{
  "n_head": 6,
  "n_kv_head": 2,
  "head_dim": 128,
  "d_mlp": 2048,
  "activation": "swiglu",
  "positions": "rope",
  "rope_fraction": 1.0,
  "attn_scale": 0.0884,
  "parallel_block": false,
  "init_std_down": 0.0,
  "warmup_steps": 41,
  "schedule": "wsd",
  "decay_fraction": 1.0,
  "seq_len": 2048
}
Each number is 128 + 24 x the weight over its row's rms, rounded and kept within 0 to 255. Layers, rows and columns count from 0. The size above them is the row's rms in percent of the matrix's.

# layer 4 MLP gate, 2048x768, rms 0.0861, rows 1101-1111, columns 576-671
size [ 98 105 104 100  98 101 101 100  98  99 101]
[[175 132 115 129 148 106 111 177  98 118 103 157 103 151 161 127 115 150 141 108 143 105  94 141 122 130  99 128 114 147 114 137 126 130 127 156 144 157  92 127 185 123  95 119 145 108 125 149 144 132 144  88 118  97 118 135 113 137 137 135 131 104 166 116 129 171 129 117 134 163 147 121 199 139 108 163 165 129 109 136 110 125 157  89 123 108 146 127 126 123 112 114 151 152 118 136]
 [ 89 129 120  96 118 122 130 129 145 111 158  99 101 155 166 110 122 126 103  98 152 125 116 117  75 124 114 128 102 191 109 148 154 167 131 124 129 141 145 111  99 117 149 137 118 146 142 144  80  99 149 165 117 124  92 109 149 144 118 110 129 124 115 116 129 110 159 146 155 108 119 123  58  88 142 109 139 142 150 123  98 133 137 127 117 120  85 119 101 131 138 130 144  85 152 118]
 [152 158 143  81 117 111 114 121 119 191 140 138 105 141 128 142 161 143 125  80  77 112  87 146 121 128 123  90 131 135 117 143  91 168 138 139 120 106 119 131 163 147 116 126 106 171  99 113 129 139 174 107 126 116 156 124 147 172 168 108 178  99 151 109 134 101 101 143 124 103  94 121 152 111 133 118  95 134 164  81 122 125  89 130 138 136 109 103 116 140 126 133  95 117 133 129]
 [134 159 124 175 142 119 112 156 113 143 120 121 133 115 139 100  95 128  93 138  89 162 135 123 115  98 102 145 124 114 120  96 101 143 155  80  63  70 126 122 119 124 162 115 104 117 175  97 127 138 116 137 120 141 143 150 176 161 102 124 136 167 128  92 142  91 192 147 102 110 121 144 128  83 127 135 127 150 142 131 134 117 117 140  91 119 133 128 140  99 107 144 134 116 156 103]
 [124 149 131 161 135 146 127 137 123 126 156 131 120  91 147 121 120 160 134 114 113 102 111 109 141 110 127 129 140 120 136 144 138 129 117 111 127 142 136 120 140 116 173 164 126 136 147 120 147 132 145 116 101 127  86  97 155 158 109 149 133 120 110 123 104 109 152 117 109 110 134 142 106 136  95 135 117 173 141 148 131 121  86 111 158 125 166 100 154 115 135 194 126 139 122 166]
 [150 123 118 141 116  93 117 147 104 114 159 174 130 103 162 118  96 106 107 146 131 148 138 153 142 110 134 168 110 101 111 167 137 103 120 111 124 127 130 108 162 143 142 158 173 128 137 105 151 103 158  42 102 121 166 143 130 138 160 149 145 130 145 111  95 145 148 141 120  83 103 131 165 140 129  84 108 135 115  85 104  83 143 145 120 136 186 145 131 140 133 138 124 115 143 108]
 [121 107 177 143 156  97 155 105 128 165 122 116  98 148 116 131 165 145 121 119 129 124 110  90 121 131 110 130 108 126  93 156 122  93 104 152 122 112 154 103  97 116 105 124 111 131 126 140 126  92 103  91 122 120 145 119 123  83  71 118 112 156 115  88 139 175 184 156 118 160 161 130 124 110 106 129 128 123 161 144 184 176 135 140 150  95 155 105 123 127 105 140 154 139  81 117]
 [144 126 109 124 173 131 159 142 127 115 100 114 152 138 109 155 121  89 102 113 103 131 120 144 168 159 150 119 151 123 135 148 111 156 148 101 118 110  96 100 127 166 118 108 142 149  67  93 150 106 154 134 124 127 158 124  82 151 130 163 176  92  86 112 113 141 135 125 101 132 121 127 113 166  96 117 100 112 145 140 101 107 140 140  99 135 145 146 163 164 138 140 118 113 150 151]
 [149 157 158 153 150  99  91 165 123 134 123 154 128 154 138 120 125 135  88 109 141  93 114 130 138 147 128 128 101 132 117 114 148  88 165 132 119 114 129  96 120 140 112 132 123 152 121 113  84 150 155 129 152 147 111 146 107  76 128 149 122 120 142 143  69 118 148  83 117 139  96 146 150 109 116 135 108 145 180 117 121 121 102 130 130  99 132 110 165 136 115  79 124 145 141  88]
 [155 124 111 112  89 135 181 149 135 107 114 141 120 159 147 122 104  96  83 141 109 111 162 135 134 127 133 137 159 158 119  99 103  95 101 138 126 152 149 181 104  98 124 136 139 121 146 108 131 140 140 159 132 117 156 122 126 118 123 123 146 162 134 200 174 187 130 138 154 116 124 137  77 107  98 148 142 152 146 158 116 166 161 166 186  76 133 125 146 144 130  79  99 124 102  92]
 [164 136 119 156 117 102 110 108 118 128 153 163 120 137 150 129 111 108 154 143 124 122 148 125 176 114 119 127 153 103 138 102 128 155 140 177 150 159 133 119 116 164 140  91 142 110 124 105  90 155 120 135 103 119 132 122 124 125 138 119 155  99 142 129 123 134 135 117 144 127 105 172 122 106 126 107 129 165 154 160 183 125 149 134 127 134 133 108 161 174  90 115 100 155  82 154]]
# layer 4 MLP up, 2048x768, rms 0.0889, rows 1101-1111, columns 576-671
size [ 96 105 102 100  99  98 103  97 100 105 100]
[[112 148 180 138 114 127 142 139 128 125 136 139 150 148 145 155 149 134 136 145 141 119 124 121 165 101  81 110 149 108 102 140  57  97 135 125 146 145 170 114 133 141 129 136 121 126 200 117 110 133 157  95 154 128 137 117 116 123 110 119 149  85 128  93 145 124 108 131 134 140 127 121 140 145 129 130  78 173 137 154 114 178 108 117 120 142 172 126 130 125 105 127 104 142 134 117]
 [117 186 106  93 131 129 176  81 162 127 103 127 124 108 129 113  97 108 140  72 144 175 141 152  77 154 122 151 116 120 121 159 100 139  97 120 121 114 124 120 124  85 109 140 107 133 123  94 128 152 135 138 155 118 159 109 144 111 135  69  97 106 137 122 157 118 104 131 133 116 106 129 115 119 139 139 143 138 166 136 154 111  96 146 158 126 100 148 147 134 131 131 152 117 144 138]
 [153 133 137 100 158 156 145  93 140 134 149 106 177 134 128 145  93 112 102  89 158  80 149 114 128 140  73 122 134 127 150  90 123 145  96 130  92 148 150 135 126 135 126 118 143 173 157  87 122  74 137  81 167 116 171 110 156 172 118 162 159 147 145 151  98 152 156 116 133 108 123 110 136 144 113  78 125 143 129 157 142 164 165  74 128 109 129 142 149 115 148  84 114 118  68 151]
 [141 114 148 112 146 138 136 133 155  86 166 134 112 115 156 134 159 142 119 115 102 120 100 147  78 138 120 107 126 154 112 133 157 126 109 129 142 128 190 109 117 137  98  87 136 100 122 182 125 137 111 125  66 144 176 123 127 119  91 134 131 119 130 110  83 122 174  78  96 153 163 160 124 110 125 143 114 132 150 126 174  96 104 154 146 112 107 143 101 115  97 103 110 104 172 111]
 [114 146 184 123 119 155 110  96 119 145  84 106  87 122 165 111 137 135 159  78 102 175 145  76 174 112 122 155 112 154 145 118 165 142  91 118  88 108 145 135 149 150 135 122 125 135 126 162  92 110 104 122 116  86  65 127 143 125 104 137 161 123  97 124 122 128 150 134 163 143 121 141 132 117 127 115 150 144 100 112 112 141 113  92 132  95 129 136 141 127 129 135 102 125 102 132]
 [122  97 173 119 119 139 146 173  99  96  98 135 121 141 103 111  98 133 100 109 114  91 128  93 113 143 133  99 127 139 102 109 106 131 130 125  90 146 163 122 142 113 120  92 122 119 102 122 113 115 106 161 137 102 150 128 127 126 133 119 109 138  95 107 202 148 131 125 174 100 142 157 147 117 163 156 141 108 143 121  97 104  93 149 127 131 111 107 108 134 114 134 157 143 137 145]
 [165 139 145 122 114 135 123 136 140 119 125 104 130 129 158 144 114  80 171 158 143 102 173  83 134 130 163 124  77 132 167 129 153 150 153 174 140 155 106 153 144  85 118 130 124 122 169 139 171 120 123 127 135 173  95 113 131  80 132 105 138 118 132 146 183 143 104  80  80 127 130 117 144 123 138 112 134 109 129  97 133 119  82 174 133 120 116 146 111 183 122 129 124 158 126 127]
 [126 113 128 151  89 137 146 146 116 115 152 137 135 122  93 112 125 145 165 136 129 118 167 111 108 132 112 113 123 207 104  93 103  83 167 136 161 133 144 118 119 101 150  96 122 134  94 157 157 159 123 168 139 119 148 115 162 118 158  76  89 164 110 151 171 124 111 155 130 140 115 107 102 157 111 109 157 106 103 148 129 110  89 105 129 109 126 147 147 129 124 155 118 124  98  82]
 [ 98 160 118 115 141 130  47 181 109 146 159 143 155 149 137 103 163 112 143 145 154 137 124 118 128 139 160 119 109 155 118 188 128 112 175 134  79 112 165 123 142 119  99 125  96 186 138 114 152 172 122 118 102 108 127 156 128  75 109 151 163  98 145 101 146 106 172  88 155  83 161 100 130 140 130 135 128 166 110 114 108 123 123  68 140 114 152 133 136 138  71 104 133 130 144 120]
 [ 86 168 134 156 159 162  74 146 145 163 160 113 132 149 115 143 156 130 167  76 136 164 121 150 141 133 142 105 146  89 140 139 131 128 138 111 134  94 175 128  78 121 143 113 109 131 137 137 115  99 130 108 164 138 124 175 117 178  98 119 169  87 131  73 106  98 130 167 135 137 116 149 150 141 140 123 143 141 144  96 153 146 120  88 101 112  92 165 125 123 128 128 148 123 171 146]
 [173  90 133 149 131 104 112 149 123 148 140 137 159  91 159 130 142 141 128 126  94 142 175 129 115 126 146 167 142 147 116 115 120  97 110 133 121 101 130 166 130 138 126 170 106 123  61 151 107 189 112 155  83 109 143 113 106 121  92 124 118 100 107 145 156 142 118 113 132 127 121 107 115 139 178 126 150 128 144 140 149 128 147 125  53 159 119 110 174 156 110 159 112 135 162 110]]
# layer 4 MLP down (transposed), 2048x768, rms 0.085, rows 1101-1111, columns 576-671
size [ 96 104 102 102  98 102 103  99 100 100 101]
[[122 148 119 158 118 132  93 142 131 156 142 114 140  76 129 141 130 152 146 131 106  95 132 119 140 132  97  70 104 162 150 121 137 121 159 108 116 104 156 106 125 106 102 136 133 137 118 127 114 104 134 176  91 115 105 158 166 142 109  90 153 134 116 107 123  85 152 150 138 142 135 117 145 141 123 112 138 113 126 124 149 120 136 159 148 145 167 108 112 158 102 137 100  63 169 144]
 [148 101 107  96 107 149 118 100 120 126 126 153 132 109 149 109 173 179 157  93  77 148 146  94 117 122 113 175 104 161 171 122 120  84 152 136 109 146 133 123 127 146 134 141 132 168 185 113 156 116 158 127 135 137 153 114 162 136 143  93 148 128 137 142 164  94 142  92 118 164 106 146 163 141 112  87  93 118 137 130 143 141 110 110 130 151 152 163 132  90 121 144 121  95 138 132]
 [138 137 125 133 120 119  86  87 124 130 137 151 176 123 151 143 170 109 155 162 113 138  96 105 119 147 132 161 142 124 125 126 181  78 116 142 144 113  99 111 138 164 136 115 119 152 101 167 138 158  97 131 108 143  93 116 146 156 104 153 141 116 145 108 129 175 155 125 150 129  86 121 123 149 122 110 143  97  99 145 159 133 132 124 143 111 178 189 161 128 114 151 182  55 186 122]
 [109  88 168  99 141 147 119 117 110 144 119 126  93 121  90 131 146 116 164 134  80 135 140 142 109 141 112 158 128  96 167 125 161 148 118 117 124 130 166 194 146 117 143  86 109  89  64 185 100 135 100 132 125 134 162 124 140 111 125 130  56 152 134 201 128 154 157 182 124 164 137 148 126  98 126 112 128 133 136 126 142 132  96 140  92 141 117  88 129 121 119 159 117 117  95 126]
 [152 179 115 126 105 170 120 137 146 123  99 126 109 154 128 150 148 125 158 128  80 129 168 128 142 129  87 144 123 168 141 117 136 137 120 112 137 112 125 109 146 180 132 147 103 137 119 125  90  77 134 130 132 156 124 119 101 168 174 104 127 149 102  96  97 139  74 118 105 121 145 136  69 128  82 111 133 124 109 128 136 113 105 110 111 136 114 138 133  93 143 144 115 178 150 160]
 [121 180 104 126 130 116 146 134 118 150 132 134 154 125 125 144 143 135 118 135  73 143 126 118 144 160 163 122 126 154 134 160 150 141 112 107 127 117 126 134  90 134  66 157 125 159 155 127 164  90 136 124 118 135 115 127 111 121 121 137 146 157 116 115 126 181 148 105 154 164  89 120 144 100 129 149 123 140 123 108 131 159 113 106 143 138 112 127 114 140 151 124 164  69 136 102]
 [130  83 148 154  99 111 100 121 109 134 114 145 130  72  96 145 116 152 163 106 129  81 125 110 109 123 169 157  85 143 128 104 147 116 189 159 149 113 122 127 106 130 127 127 143 134 128 104 160 158  99 149  90 115 105  80 135 174 119 156 169 106 162 103 122 121  86 114 103 121 151 150 141  98 169  86 147  88 158 103  97  94 140 133 134 132 110 154 114 165 119 105 133 184 102 150]
 [145 130 163 141 118 142 116 117 124 150 144 161 142 148 174 116 121 130 151 111 121 119 123 139 155 105 136 107 163 157 126 162  87 114 111 172 140 122 113 124 120 103 113  96 128 131 107 118 147 161 129 135 134  96 136 134 168 129 148 113 108 166 124  95 172 137 145 132 115 116  98  86 141 122 153 147 118  96 115 125 109 118 137 146 138 150 123 125  97 126  83 139  91 129  88 124]
 [139 133 138 128 129 146 151 134 165 150 100 125  86 149 159 134 158 156 111 109 113 132 126 135  95  75 151 140 124 131 132 120 114 108 181 126 133 120 132 139 137 129 127 136 174 113 106 155 152 133 113 117 112  96 171 146 123 131 146 171 144 135 136 145 133 186 162 132 100 119 165 128 150 141 103 105 134 118 126 141 119  94 108 136 154  88 125 113 158 135 142 127 138 124 123 129]
 [ 91 151 145 147 103  75 156 106 127 124 147 117  92 150 144 139 115 113 149 145  82 160  94  91 142 139  80 168 108 104 160 112 101  95 103 112 103 114  93 145 142 143 147 114 112 113 144 196 125 127 137 137 103 204 144 157 104 187  97  98  80 140 147 147 128  98 135 106 100 121 139 108 185 159 129 139 172 134  80  87 152 132  85 128 140 136 124 108  87  95 103 105 188 140 111  95]
 [157 145 157 116 135 112  93 129 137 181 139 117 128 117 124 107 123 124 119  92 116 159 151 131 122 145 168  97 129 149  97 155 117 138  87 142 149  94 153 112 100 132 140 175 169  99 129 129 123  96 110 138  57 138 153 121  85 138 120 153 119 107 126 105 133 131  82 126 115 128 158 145  87 122 181 120  75 150 154 139 183 147 133  80 160 165 120 152 154 101 148 124 144 180 143 118]]